From a checkpoint of a small transformer trained on Wikipedia.
Size: 10 layers, width 160, MLP 640 tanh GELU, vocabulary 4230.
Architecture: LayerNorm before each block, rotary positions, biases, tied embeddings, capped logits.
Training: a variant of Muon for these matrices, 130M tokens.
Each number is 200 + 40 x the weight over its row's rms, rounded and kept within 0 to 999. Layers, rows and columns count from 0. The size before them is the row's rms in percent of the matrix's.

# layer 6 attention output, 160x128, rms 0.297, rows 51-105, columns 0-127
100,165,204,123,239,149,105,202,234,196,206,201,173,125,190,261,214,214,247,204,152,206,230,232,221,184,114,227,235,257,192,190,157,282,155,142,172,207,226,239,154,101,159,150,199,179,232,138,225,217,202,240,304,228,226,231,175,209,226,203,203,175,210,181,176,253,215,110,251,206,221,247,168,269,193,215,198,228,271,183,175,243,222,181,188,183,185,288,120,173,191,186,236,217,129,193,176,177,165,205,199,251,261,196,194,229,227,185,225,265,231,221,208,190,160,184,191,206,247,238,184,261,286,205,169,137,212,159,207
101,279,217,189,163,193,155,185,163,155,186,196,196,220,151,219,155,196,171,188,138,212,196,196,201,215,295,158,224,174,209,199,239,178,104,195,210,208,206,176,193,240,103,130,209,188,198,274,168,208,169,308,161,241,185,119,235,206,219,176,212,207,169,212,120,146,200,255,210,213,217,189,264,223,221,205,193,203,202,164,199,188,175,143,219,190,154,244,129,220,187,181,222,161,268,126,264,204,198,167,158,211,182,240,204,242,110,242,225,183,256,234,179,212,197,183,201,205,145,136,206,234,58,207,174,184,259,216,155
092,238,213,110,278,251,249,266,205,185,218,189,218,261,131,156,176,160,196,234,139,138,235,194,196,232,172,222,214,160,237,166,272,215,165,223,242,186,149,231,184,199,166,195,181,130,219,221,135,211,137,220,173,217,219,137,196,178,150,277,173,221,175,204,236,158,221,230,222,160,207,208,257,263,157,210,267,216,164,174,173,268,159,246,169,225,174,179,210,190,227,165,148,242,173,178,250,214,193,163,163,221,263,184,135,232,233,200,211,207,210,252,237,144,215,146,246,178,101,262,283,195,234,204,183,137,233,201,273
087,211,237,119,159,200,169,253,117,209,141,229,233,277,143,183,147,106,199,169,272,218,214,201,225,156,225,212,114,197,163,191,235,136,144,258,168,216,216,192,187,189,281,196,185,183,185,172,269,248,230,177,228,230,224,234,280,144,121,194,136,213,177,217,190,198,217,232,223,236,292,106,196,176,188,153,192,223,117,201,134,230,168,220,168,252,215,194,208,176,220,198,170,151,234,196,246,234,200,234,242,226,118,230,181,168,184,180,183,211,213,190,207,202,195,232,142,199,276,225,215,152,258,216,240,168,195,213,217
091,283,207,208,209,131,137,184,262,109,232,122,124,218,217,232,208,192,217,223,214,187,271,177,177,147,293,257,186,202,202,261,202,146,170,257,216,239,214,144,207,164,202,175,126,197,184,276,134,147,189,251,188,201,180,125,215,194,202,233,271,149,216,200,204,248,140,210,196,178,178,200,140,179,233,247,130,186,179,155,161,271,191,188,177,235,216,157,169,200,222,217,188,199,160,142,145,184,164,133,166,157,196,191,175,196,252,284,189,189,200,197,233,245,233,203,139,205,215,237,208,217,229,220,216,270,177,268,169
108,301,225,224,256,216,175,188,254,152,243,217,164,114,232,234,265,253,215,261,194,261,202,171,242,180,156,120,216,106,194,131,134,224,151,230,179,215,161,202,212,214,206,230,190,152,149,244,205,170,224,221,140,139,297,165,286,245,184,184,159,208,196,124,180,203,199,217,261,169,257,209,116,195,248,175,193,227,192,146,203,179,186,201,211,174,181,246,164,202,148,218,248,205,122,209,182,252,208,192,192,247,231,195,173,251,172,241,169,235,168,183,193,227,123,167,204,180,198,175,194,193,193,200,259,266,201,153,166
096,187,248,121,198,246,251,238,157,160,200,186,161,279,205,194,171,215,231,197,253,209,176,171,213,162,217,313,131,202,204,215,174,255,186,165,106,174,195,141,222,289,183,275,238,197,192,171,184,206,195,179,147,202,76,143,182,185,200,206,221,232,254,214,209,181,228,220,193,167,244,220,235,243,208,149,214,142,171,258,197,142,206,203,142,153,208,176,72,164,190,217,263,174,206,176,200,179,193,204,184,220,158,218,185,178,300,253,154,177,233,222,210,232,195,140,206,184,171,217,193,184,164,166,198,124,168,162,174
098,235,203,253,156,212,213,183,172,167,165,172,251,157,177,198,187,219,234,174,218,186,142,171,228,225,227,239,232,148,224,234,160,241,196,200,269,119,158,161,284,226,210,213,201,163,188,143,199,122,170,254,194,182,272,219,167,160,156,309,196,156,243,207,227,161,150,229,203,171,213,274,163,196,189,253,186,283,184,203,194,177,172,172,190,197,189,186,205,151,176,176,238,221,177,227,200,251,180,251,200,156,162,203,171,144,252,162,179,154,167,231,178,231,209,248,176,224,279,220,143,315,226,155,244,120,162,270,120
094,196,296,265,244,230,179,180,185,222,148,166,223,233,266,226,172,163,214,203,194,199,242,228,233,187,203,100,165,263,116,176,249,176,196,208,229,174,124,170,197,216,263,124,183,244,96,173,217,253,227,198,169,204,200,250,157,170,241,212,162,177,218,219,234,195,203,153,232,233,214,148,206,226,183,249,169,253,185,178,202,195,148,133,232,245,148,181,251,226,157,228,241,187,129,252,167,294,186,257,197,230,227,192,207,228,158,125,226,237,220,178,122,217,159,216,182,210,257,177,259,117,213,204,239,233,216,191,185
103,125,195,247,156,187,181,258,287,251,244,165,183,202,132,199,198,181,185,178,204,195,207,125,188,143,173,161,229,187,236,193,219,226,191,243,179,210,117,225,237,179,178,212,198,189,214,273,194,164,230,164,203,186,187,154,170,198,294,159,243,199,290,257,199,176,199,221,208,225,257,215,227,192,153,138,231,280,184,159,177,252,191,166,115,212,161,267,205,194,199,207,180,114,237,211,231,232,199,278,197,230,161,161,223,213,243,169,204,188,188,153,137,104,212,187,250,229,84,266,171,247,167,193,203,171,168,191,221
095,175,200,184,169,183,157,181,187,181,115,169,237,154,192,189,177,236,85,213,206,283,136,180,212,222,154,119,242,185,244,176,179,124,243,183,132,137,205,179,253,311,178,196,192,274,176,169,140,228,231,163,201,227,265,118,225,135,217,176,252,197,179,176,200,255,175,225,215,222,180,176,212,164,205,194,144,257,197,209,110,239,254,167,187,183,168,217,127,232,193,180,239,211,218,254,155,213,250,153,227,212,143,188,245,213,203,149,201,249,212,212,187,119,184,221,240,239,248,253,208,210,214,235,207,209,156,182,184
092,210,255,227,163,172,190,182,170,225,164,237,161,196,104,221,184,250,152,232,172,280,201,207,192,226,238,135,114,119,207,209,179,230,223,223,220,176,191,210,239,189,293,272,209,192,139,214,140,208,249,276,226,141,162,133,122,196,95,175,198,178,216,204,204,198,271,115,200,267,283,242,258,227,204,185,213,177,167,191,166,215,179,223,182,224,220,223,232,191,192,227,190,227,166,206,219,222,201,262,200,158,176,174,220,237,263,168,198,152,182,194,250,201,183,185,219,194,148,102,221,160,204,230,254,245,141,180,165
102,142,153,239,230,235,149,269,266,195,264,250,199,232,184,205,233,225,161,221,183,205,153,220,225,208,199,255,220,155,148,185,285,185,268,205,197,231,252,160,180,193,195,163,219,181,208,193,168,290,250,186,206,200,101,151,152,260,180,237,279,175,133,298,231,164,214,278,197,179,163,155,233,158,231,161,189,207,213,184,196,185,218,236,183,151,113,202,206,224,199,170,160,243,257,227,234,225,199,178,176,232,170,266,240,221,155,158,125,142,165,228,230,178,215,171,261,178,173,197,144,177,198,139,121,213,177,175,208
093,148,194,210,224,172,194,235,176,184,146,180,213,163,247,122,169,215,213,265,210,126,248,160,230,159,211,203,251,162,172,150,171,236,178,215,248,200,233,276,247,113,240,219,177,187,239,115,284,230,232,196,198,189,170,215,145,234,287,159,232,201,150,169,201,173,176,236,177,158,204,276,147,238,236,220,244,276,203,212,218,157,190,167,166,227,182,175,232,204,235,201,174,198,272,159,224,218,251,222,230,236,184,227,146,175,202,257,160,223,263,154,109,269,208,254,206,247,205,170,193,251,252,143,262,204,238,223,150
110,181,188,210,194,208,198,134,167,228,211,269,250,214,193,211,155,226,172,209,319,174,201,258,190,232,251,239,167,158,147,206,208,226,224,225,226,149,262,123,253,208,247,257,235,206,193,239,190,197,251,219,216,145,212,220,189,188,151,224,226,171,257,126,140,210,254,211,185,212,182,143,199,272,259,165,171,182,183,235,239,200,212,216,271,216,217,245,165,196,212,206,280,169,117,187,119,150,208,188,254,145,171,136,210,245,222,216,201,232,174,163,239,179,176,268,148,155,233,147,136,160,202,232,147,216,155,274,256
098,221,205,164,179,151,156,190,212,156,177,190,227,249,195,255,168,161,225,248,166,255,305,139,233,203,195,213,228,256,186,186,283,221,168,183,152,113,236,187,158,159,177,177,167,218,247,182,227,219,226,198,206,247,173,191,186,256,224,257,198,221,178,93,221,210,156,183,191,145,95,232,251,217,219,181,265,199,211,231,202,187,122,220,133,207,147,236,238,236,180,167,189,162,185,184,266,245,210,157,267,253,212,201,217,181,252,219,185,179,211,217,222,186,250,265,219,144,301,272,198,198,124,233,203,244,192,160,229
103,184,236,166,193,217,184,164,233,215,189,202,161,153,177,167,245,177,162,221,168,126,154,220,169,157,234,234,194,264,175,146,162,263,190,91,289,254,207,176,225,202,208,253,175,220,171,264,290,187,191,125,240,176,149,272,172,241,192,189,300,266,186,202,215,169,152,169,142,251,209,218,235,161,167,162,170,144,226,225,139,151,233,236,187,210,245,208,189,146,187,242,205,166,215,144,159,218,195,107,148,218,236,176,213,188,119,241,160,151,174,160,179,223,177,223,145,183,226,215,202,225,200,199,195,259,154,256,189
097,196,181,134,226,246,203,233,102,277,206,200,186,210,238,186,189,165,238,175,225,160,197,170,189,171,242,139,244,211,190,221,167,173,202,172,95,181,169,180,184,174,170,159,226,242,222,140,172,235,163,287,163,149,174,173,186,260,287,154,175,242,225,227,207,210,303,281,224,221,209,203,189,129,203,280,207,229,159,223,184,202,268,226,182,201,140,242,194,111,270,197,165,206,203,199,233,137,195,176,210,162,176,207,213,204,164,216,169,243,111,207,133,175,143,150,190,235,193,218,126,198,173,161,227,194,181,149,164
096,172,180,224,193,123,192,149,262,258,201,153,237,275,190,169,227,183,155,196,187,263,213,216,209,218,221,157,134,223,199,134,271,245,244,236,126,231,288,214,230,193,170,188,256,235,233,226,169,196,174,166,205,126,185,136,242,226,182,217,170,185,262,91,285,249,206,236,192,197,203,199,211,181,185,240,200,196,197,219,265,216,198,168,247,153,214,303,196,298,157,195,213,236,149,168,228,206,151,200,188,203,203,192,232,243,180,162,156,202,191,224,124,156,179,248,159,207,163,251,274,155,127,193,185,217,208,193,199
107,180,197,185,139,187,182,269,199,193,317,231,251,233,187,221,177,160,224,194,205,200,168,185,271,204,206,215,195,222,193,110,200,231,198,115,135,136,93,269,265,225,146,175,232,215,244,138,205,259,204,170,109,205,203,211,119,237,191,200,245,172,168,212,216,202,208,274,208,196,246,119,254,171,132,263,199,189,228,238,250,174,195,272,170,196,226,179,174,182,181,231,239,232,232,193,252,170,230,227,154,220,219,208,220,133,297,205,167,196,220,206,198,193,173,166,228,191,159,253,203,217,217,167,266,186,244,208,177
095,157,257,168,212,187,298,201,225,187,145,235,215,174,124,167,149,219,283,239,176,266,144,179,202,213,255,249,180,226,183,226,234,204,161,281,123,212,207,217,203,211,211,228,192,153,138,154,208,136,202,212,198,147,256,219,282,252,227,254,244,200,237,179,281,236,161,199,245,238,218,257,83,238,113,223,228,206,212,210,200,248,179,187,168,221,215,180,225,228,137,240,199,172,202,186,245,180,195,156,202,229,191,195,162,203,167,174,141,287,195,254,222,199,212,221,181,291,155,207,234,185,164,136,197,211,173,226,211
090,246,158,256,131,283,175,127,183,221,185,282,223,272,270,197,217,159,139,209,152,222,160,326,280,245,227,232,187,201,201,200,172,180,226,153,159,200,186,180,207,145,127,237,177,196,191,207,184,192,208,155,186,190,204,201,275,237,92,219,198,174,169,180,186,188,213,126,254,201,249,172,204,144,106,172,228,145,157,193,277,155,94,180,220,208,232,166,168,230,226,166,190,208,187,247,201,208,212,233,212,173,207,168,217,229,178,204,168,218,197,203,225,204,203,188,209,136,206,201,201,178,182,157,237,279,221,168,143
120,195,260,186,203,216,207,188,128,224,176,224,222,242,129,225,235,182,141,228,168,210,253,164,180,240,194,178,168,158,210,168,101,257,165,185,173,217,212,286,168,220,200,143,138,168,209,211,182,266,197,223,197,166,188,237,185,234,215,144,228,203,196,155,176,201,236,196,159,166,259,165,212,177,247,175,230,121,196,169,176,240,190,238,164,154,218,307,249,197,207,246,274,154,191,245,197,171,262,146,118,203,247,236,308,169,178,231,143,132,230,204,240,263,218,148,234,198,152,219,214,155,194,194,210,277,257,185,224
101,179,159,262,156,232,174,180,214,283,165,248,218,214,241,226,229,134,216,198,246,250,196,170,196,210,178,194,330,126,190,199,136,181,99,196,225,204,275,299,230,187,160,207,186,134,126,225,172,230,207,191,175,272,278,173,131,167,184,189,254,216,238,169,222,186,242,194,252,222,223,251,240,200,195,197,92,203,238,205,242,190,221,118,227,216,197,171,143,245,176,234,235,225,254,213,188,168,186,260,228,169,222,202,159,198,177,214,217,182,203,121,213,212,184,193,206,184,224,249,215,180,160,209,157,207,260,174,240
094,169,153,218,128,184,250,259,142,179,229,246,184,225,181,139,227,151,184,244,178,204,313,198,192,182,195,196,195,237,191,232,139,262,155,215,272,217,165,201,159,192,185,234,184,283,213,253,173,93,244,146,236,192,186,242,205,209,197,157,201,179,128,154,157,164,220,154,158,144,184,217,144,151,191,204,216,141,143,272,154,192,131,200,181,182,203,268,207,216,252,174,242,174,173,137,227,183,214,202,216,218,235,155,231,212,189,231,290,203,190,228,204,177,119,265,211,181,200,189,213,170,246,199,116,217,242,145,231
087,231,226,161,216,147,145,241,183,152,199,203,211,251,176,168,274,281,157,213,234,189,208,197,242,159,96,126,174,198,261,235,171,217,210,267,220,188,255,173,210,127,176,267,193,208,228,231,150,158,151,134,174,237,253,230,160,317,243,211,177,170,169,180,229,196,233,212,226,125,155,219,105,193,222,154,240,193,219,231,181,239,220,185,229,201,228,234,221,188,277,161,273,183,195,214,179,165,218,221,233,198,228,180,136,128,216,175,233,177,229,204,230,161,220,141,233,196,179,241,259,187,198,124,148,231,206,248,186
105,184,188,179,180,262,114,238,184,201,188,171,182,176,288,239,109,311,142,159,185,252,196,242,263,207,202,187,175,200,169,174,185,183,203,213,130,169,298,139,129,211,163,234,213,133,211,258,195,186,247,190,210,221,253,260,188,245,181,148,236,191,170,243,190,172,248,164,220,202,181,180,179,256,190,225,212,223,277,226,236,265,173,217,141,208,201,135,152,161,154,177,171,139,194,200,225,192,169,145,241,230,194,176,224,263,185,239,193,228,233,183,235,184,127,172,227,135,182,165,172,241,120,236,169,184,254,224,208
142,213,187,203,235,240,120,208,201,188,203,191,177,171,168,261,207,349,201,215,266,163,107,141,226,244,203,184,208,158,141,207,189,166,245,96,160,235,157,178,237,143,234,167,167,170,200,318,237,163,197,220,256,227,254,240,242,148,246,198,155,208,172,183,191,176,205,176,180,216,241,203,176,177,200,200,279,234,200,232,217,190,251,191,256,174,175,268,189,236,227,292,170,136,189,179,156,179,205,254,165,229,168,200,221,197,214,230,139,166,213,219,163,210,207,250,183,193,268,242,208,208,205,146,275,187,202,202,186
098,209,114,223,254,194,114,221,237,150,205,203,202,119,227,224,193,243,246,169,153,246,168,216,206,205,218,218,213,180,181,167,275,157,212,256,259,171,176,267,219,185,229,133,269,203,206,183,179,172,185,173,158,172,158,220,239,230,211,139,246,240,199,141,206,207,114,248,269,239,120,223,185,136,182,231,266,214,229,207,197,199,204,264,179,239,167,126,168,271,225,174,167,149,202,242,165,183,168,236,204,168,167,238,178,263,240,232,253,170,237,224,202,178,142,169,205,177,146,242,174,223,218,225,174,159,317,201,239
093,174,235,253,203,185,304,189,229,165,164,183,158,195,240,258,197,194,154,243,140,168,214,224,214,224,248,155,223,168,245,193,194,251,267,183,212,198,228,300,148,225,190,123,183,223,139,183,233,215,195,291,139,170,131,220,152,135,229,178,211,183,184,268,244,221,141,185,166,224,201,211,265,203,106,233,192,257,157,248,204,175,176,139,254,196,173,244,206,149,213,217,168,189,190,173,206,155,245,205,147,175,245,201,168,248,197,125,190,141,183,215,195,259,237,206,186,194,172,181,244,186,200,287,227,139,194,257,140
104,141,221,286,198,214,229,167,177,232,221,171,84,136,207,177,198,200,142,182,216,169,201,213,216,209,166,163,197,190,155,161,244,188,169,220,269,195,151,200,146,155,138,198,244,168,204,187,181,255,255,195,169,231,153,180,212,302,161,191,211,231,165,238,227,182,183,212,320,175,183,242,143,174,167,228,230,201,134,169,198,211,264,190,164,190,160,208,191,277,259,282,222,176,200,204,165,182,213,262,264,187,236,164,156,166,149,251,212,184,169,173,168,175,139,180,256,125,192,169,187,144,229,184,121,259,238,216,198
107,251,206,225,139,206,182,199,173,238,167,172,197,142,263,133,153,188,189,205,149,158,188,239,288,215,184,203,167,178,139,183,288,129,180,169,280,240,227,202,161,202,152,239,104,259,195,199,154,171,207,242,105,229,209,215,245,258,138,249,272,261,230,174,207,145,154,138,173,211,233,195,193,153,194,216,199,241,202,240,214,201,222,160,196,196,148,170,229,188,199,108,172,226,176,201,326,211,195,181,222,208,267,165,170,204,183,190,187,150,201,263,219,240,142,232,219,184,200,197,210,230,136,194,155,209,220,181,232
101,161,192,139,240,125,169,187,238,127,155,143,161,223,210,154,217,192,116,209,153,222,236,214,124,133,148,179,173,166,241,191,107,207,140,218,207,118,238,194,229,260,190,176,226,193,158,257,246,197,274,219,217,132,233,194,187,247,215,218,181,194,210,191,187,174,137,197,211,224,203,200,179,174,184,211,166,243,223,149,168,164,181,203,148,137,199,222,197,208,138,208,181,155,261,187,132,232,261,263,235,241,172,229,234,190,223,255,162,244,189,189,178,133,255,189,198,205,222,201,193,199,166,288,239,313,211,244,258
100,171,192,172,183,177,266,178,213,223,215,145,267,194,143,198,264,178,144,297,175,187,181,223,109,222,238,159,180,213,184,133,226,201,290,208,201,283,228,128,185,202,173,255,190,233,127,132,236,170,197,193,214,181,318,261,180,244,172,183,233,204,157,265,219,269,229,191,178,157,217,245,222,141,242,203,107,183,207,192,187,165,218,252,215,217,164,170,250,233,171,175,238,199,171,250,259,156,265,159,126,194,251,191,212,201,191,201,189,192,152,240,220,192,217,213,155,205,175,190,218,211,160,183,174,185,235,284,201
093,146,212,183,245,191,232,194,306,205,236,245,159,214,162,207,189,271,266,132,248,140,138,230,233,179,244,222,215,192,251,141,224,228,261,353,198,175,236,154,226,217,194,255,214,232,261,242,267,193,234,257,206,177,119,229,169,142,164,137,148,136,196,227,206,192,226,191,195,180,129,232,178,184,242,224,198,189,187,230,226,121,199,162,171,213,172,189,161,196,230,204,249,181,250,194,180,209,210,229,202,215,199,229,235,211,307,204,173,168,204,196,211,214,217,216,164,200,156,143,171,240,246,252,219,165,242,144,180
104,332,213,191,292,198,239,207,274,229,178,209,229,206,184,174,225,201,156,75,204,195,267,242,236,178,141,211,153,196,193,256,224,112,277,164,201,166,160,226,206,144,227,202,158,232,160,181,171,220,196,197,263,170,141,228,199,139,214,206,228,167,108,231,157,240,208,257,143,171,261,228,242,178,216,190,221,179,193,235,215,159,170,142,246,220,194,244,193,227,244,247,229,228,151,240,143,155,172,208,183,234,247,142,171,149,185,191,220,164,224,211,222,225,233,152,189,275,214,239,167,226,186,226,251,233,180,169,212
099,159,179,246,145,259,233,262,250,208,251,122,177,144,244,182,199,263,263,178,152,170,309,271,226,211,177,226,145,209,250,146,254,174,158,215,193,279,221,197,274,184,182,228,201,198,194,229,132,203,181,207,255,138,223,204,149,233,188,230,222,137,234,193,152,177,138,181,146,247,132,227,149,214,220,182,159,168,147,154,167,171,138,229,224,219,246,236,194,264,212,214,201,197,213,185,242,183,199,143,205,226,153,151,197,185,215,238,147,160,195,100,179,206,185,267,223,230,224,151,192,176,186,244,161,147,228,173,213
104,111,203,224,170,158,191,229,209,153,172,273,200,127,198,201,235,188,172,227,187,163,211,207,151,206,309,211,235,220,202,153,229,193,240,189,196,258,167,209,139,247,202,252,152,212,233,210,190,222,165,162,250,165,218,163,155,168,199,108,163,189,166,180,265,252,235,118,156,202,188,256,226,211,154,153,189,139,211,155,213,215,178,151,238,162,272,218,244,168,223,261,221,191,204,269,208,190,171,179,218,180,175,234,204,177,302,110,198,189,272,134,317,239,214,201,244,167,214,190,250,245,195,192,201,222,223,190,173
111,151,243,226,191,230,127,105,243,276,152,261,184,256,215,189,207,222,194,137,98,204,201,160,219,183,195,180,113,280,195,289,144,153,198,245,206,225,210,255,212,224,233,212,218,282,141,206,269,147,204,232,203,228,244,214,206,160,210,196,237,264,223,146,175,275,190,229,188,160,242,156,221,204,202,170,237,147,194,257,160,217,186,161,192,256,169,190,189,214,164,130,179,133,162,147,190,232,170,261,134,160,192,173,221,255,186,190,205,198,241,186,208,211,193,198,204,179,229,222,161,202,240,242,145,246,171,172,274
096,160,181,241,261,137,250,189,219,226,147,183,187,159,168,147,164,139,229,271,225,251,215,180,241,198,204,253,181,162,200,229,175,183,187,270,173,166,169,245,183,233,227,212,188,200,159,220,147,255,181,208,236,168,240,268,159,271,277,249,177,213,247,199,221,176,178,193,203,213,137,175,190,202,213,230,228,206,114,151,210,165,156,286,138,296,258,258,196,291,171,148,291,190,184,237,192,265,257,232,261,199,238,180,170,187,167,207,146,231,271,205,197,164,198,211,205,126,217,219,197,154,175,204,190,224,187,196,266
105,217,177,193,154,162,162,156,299,77,141,207,298,208,204,234,167,181,156,253,230,184,233,240,221,264,206,190,209,217,187,230,253,258,236,243,190,135,233,183,133,185,157,184,266,132,207,123,241,268,171,185,215,226,147,189,191,182,233,178,247,201,248,228,147,223,237,156,159,174,178,217,126,152,158,212,204,209,219,112,227,165,261,240,229,239,136,212,216,215,171,187,203,129,213,130,189,217,255,168,226,255,162,209,225,169,172,205,181,198,190,205,176,201,156,252,224,200,212,153,182,161,178,271,140,160,202,190,196
092,142,209,212,157,173,289,222,208,230,166,190,266,129,184,136,204,177,214,239,229,172,175,194,192,161,219,283,187,249,247,71,117,220,183,216,198,263,133,202,294,137,213,151,206,278,192,152,192,166,124,200,234,170,162,239,224,238,224,173,191,268,221,283,254,197,227,222,219,218,172,234,220,181,221,201,288,167,176,248,230,218,208,236,214,222,225,178,165,200,211,201,205,181,245,179,275,153,224,215,219,160,242,154,176,209,175,167,213,170,183,180,136,206,229,173,140,257,132,184,209,157,192,149,219,155,171,203,191
091,224,261,199,209,178,164,168,272,201,137,233,159,258,148,186,210,194,155,240,205,199,219,188,157,161,262,181,237,221,161,143,111,145,200,188,198,220,204,117,109,273,260,147,264,242,293,231,150,237,243,140,185,224,167,156,187,126,166,256,148,219,159,221,167,193,237,177,142,185,203,153,264,158,245,157,229,149,168,173,264,161,166,226,161,208,190,159,262,208,171,159,161,199,164,254,194,223,248,207,160,169,152,214,212,229,194,208,189,200,212,172,224,177,216,159,204,165,217,217,244,131,206,266,243,197,174,186,255
114,232,202,205,240,173,217,245,201,163,183,283,231,171,199,189,189,206,160,204,217,144,276,139,259,297,189,219,189,225,207,200,237,136,197,175,178,219,184,163,222,182,277,205,198,173,223,207,128,168,192,218,215,219,258,174,243,190,170,156,248,222,109,190,221,204,179,165,185,171,170,197,227,136,134,152,139,170,197,202,280,254,170,301,252,218,166,197,206,152,236,159,150,165,274,184,291,294,182,231,168,170,181,222,166,191,222,234,281,155,153,209,152,241,224,229,252,204,240,134,232,190,168,149,221,191,191,159,224
104,164,256,111,267,270,144,203,203,206,185,184,123,175,230,155,142,142,139,224,258,208,253,237,154,92,125,174,174,231,258,194,160,200,184,163,230,152,204,177,247,194,171,202,186,181,234,220,219,158,195,261,200,196,186,157,223,212,159,119,272,145,211,234,215,191,256,177,145,247,222,169,249,168,165,160,139,194,131,190,256,247,213,171,213,246,207,255,197,229,207,270,238,179,243,197,218,203,186,171,204,216,191,218,240,132,187,193,220,158,167,171,286,183,148,153,172,181,143,225,197,249,157,227,240,231,172,236,232
098,209,208,223,164,221,251,172,108,175,230,233,230,232,204,188,225,248,160,220,222,231,187,268,172,274,210,267,248,181,163,296,158,194,227,158,251,243,184,203,222,172,195,141,167,179,226,197,220,161,213,154,209,128,196,150,238,203,184,217,218,294,182,168,142,186,203,208,105,248,180,179,194,222,251,149,244,210,135,204,225,194,209,270,242,152,214,242,234,144,187,248,176,247,229,245,166,151,150,153,208,203,218,179,209,187,224,192,226,302,197,188,188,228,264,194,97,204,163,87,146,186,193,182,189,192,205,240,162
095,169,174,238,134,260,265,110,178,188,184,164,213,235,204,225,250,179,178,241,169,99,243,184,224,224,264,135,164,170,177,212,236,178,182,253,226,218,258,207,164,225,204,257,178,207,155,186,250,174,177,188,185,206,166,241,183,231,202,192,235,170,202,221,254,170,150,226,204,251,169,175,253,208,210,164,123,243,193,253,301,77,205,194,256,184,284,164,215,198,208,204,181,219,173,285,230,140,284,217,190,168,226,241,165,169,233,235,132,223,149,186,167,187,195,197,200,283,220,191,219,214,135,192,181,151,163,192,226
098,95,137,198,224,158,258,130,196,195,207,164,173,213,235,206,265,141,224,169,169,166,216,143,204,188,188,190,271,293,220,203,188,225,150,225,307,223,233,165,257,210,250,181,63,167,222,249,237,188,92,256,148,219,200,184,180,200,193,138,145,220,158,232,218,208,203,152,212,199,150,189,189,203,187,228,233,201,200,195,228,183,239,174,162,200,221,218,225,141,282,145,202,172,137,254,211,161,130,148,168,132,222,274,197,170,204,164,180,238,199,225,198,222,166,164,216,187,222,216,203,227,176,171,196,190,193,201,157
097,200,117,158,154,212,220,205,257,194,155,204,176,134,182,166,148,157,249,211,193,144,201,246,277,352,238,178,247,129,131,267,246,192,226,231,230,180,176,163,162,211,232,194,213,230,200,246,239,225,182,153,202,193,224,182,208,120,147,218,204,183,176,260,236,217,218,205,143,212,220,283,183,256,249,246,173,171,224,219,155,170,208,145,219,226,266,148,230,244,192,164,209,168,192,233,133,253,167,146,226,242,176,157,201,212,175,178,249,181,262,215,188,196,219,212,286,186,189,220,249,123,168,175,156,196,182,186,178
092,168,204,256,214,180,228,201,141,224,213,214,180,242,147,156,204,157,180,201,236,141,184,226,236,183,199,278,171,202,227,180,221,102,143,163,164,149,199,224,156,142,170,230,261,185,238,237,179,229,151,215,158,224,225,191,346,195,235,224,199,186,167,187,93,199,137,239,176,226,201,217,185,236,177,223,158,187,195,330,208,166,125,217,179,162,253,177,161,193,258,243,231,202,254,210,225,232,281,234,214,200,180,184,195,189,209,261,224,161,280,232,252,155,217,207,237,248,205,214,235,236,223,153,168,165,233,205,237
094,208,296,182,215,258,246,244,213,191,264,248,247,92,163,234,210,170,215,189,199,240,221,175,265,211,225,159,190,185,165,237,203,170,183,249,254,220,149,202,163,236,218,222,197,140,196,245,209,200,165,157,183,116,169,209,279,222,244,167,157,219,228,96,191,114,241,209,233,235,177,249,169,181,149,177,237,133,211,206,200,215,209,187,143,231,223,293,205,202,213,225,180,221,214,207,202,247,216,195,191,221,193,234,174,283,142,234,262,232,260,220,196,162,285,205,131,257,178,162,228,230,180,127,181,208,173,138,189
103,240,210,149,209,182,184,170,182,232,209,194,227,179,255,215,267,221,143,234,261,186,223,149,241,152,232,251,240,180,135,223,187,262,201,217,253,173,131,182,173,110,142,173,242,180,281,169,212,168,210,204,251,211,176,227,83,182,176,243,154,143,160,200,275,236,203,203,97,165,226,160,192,238,206,188,144,244,247,180,248,161,244,197,280,188,220,235,198,241,185,204,144,189,197,166,193,117,193,275,244,167,180,248,243,227,197,212,238,152,177,263,192,220,241,244,201,245,235,198,196,218,233,213,227,253,234,157,254
106,191,235,202,240,237,148,260,238,165,236,250,209,143,196,199,200,205,200,174,209,111,167,226,200,200,172,252,206,176,175,202,209,181,182,181,161,152,123,191,185,215,235,218,237,171,166,163,186,99,173,173,191,229,150,211,237,213,201,183,116,163,189,238,71,176,177,153,190,237,184,160,149,195,183,106,262,178,196,131,301,170,237,208,164,190,141,183,184,219,248,215,241,181,204,212,175,262,264,194,207,235,180,214,172,165,169,227,270,222,206,246,220,253,198,148,164,288,204,231,219,253,263,218,129,172,146,180,148
111,168,251,146,179,186,322,250,236,173,201,163,265,198,170,163,199,187,245,279,205,164,204,174,220,216,208,202,170,200,201,253,247,162,171,260,208,163,178,170,133,109,171,140,166,193,218,207,186,171,188,196,208,134,210,232,161,260,210,122,202,227,217,247,164,208,225,175,170,193,172,161,207,123,201,188,175,170,122,179,236,140,128,193,242,176,173,200,241,184,210,312,183,137,178,229,281,175,234,234,161,242,202,187,252,175,190,252,169,139,169,153,217,168,223,190,194,212,157,155,231,227,170,118,158,182,278,182,185
108,225,225,249,183,178,193,225,301,231,194,213,250,150,204,244,212,190,182,122,204,134,145,240,244,111,242,199,239,267,225,176,202,215,261,157,264,138,192,222,197,225,182,146,260,211,259,217,204,285,204,159,235,205,261,198,280,206,141,298,246,246,197,184,173,182,196,270,195,206,167,227,210,165,149,156,191,164,150,213,222,220,207,218,177,198,181,222,230,205,235,264,152,187,156,196,183,209,217,183,143,187,232,243,233,219,187,200,214,168,199,192,228,192,241,151,244,238,273,241,233,109,246,205,186,160,91,209,160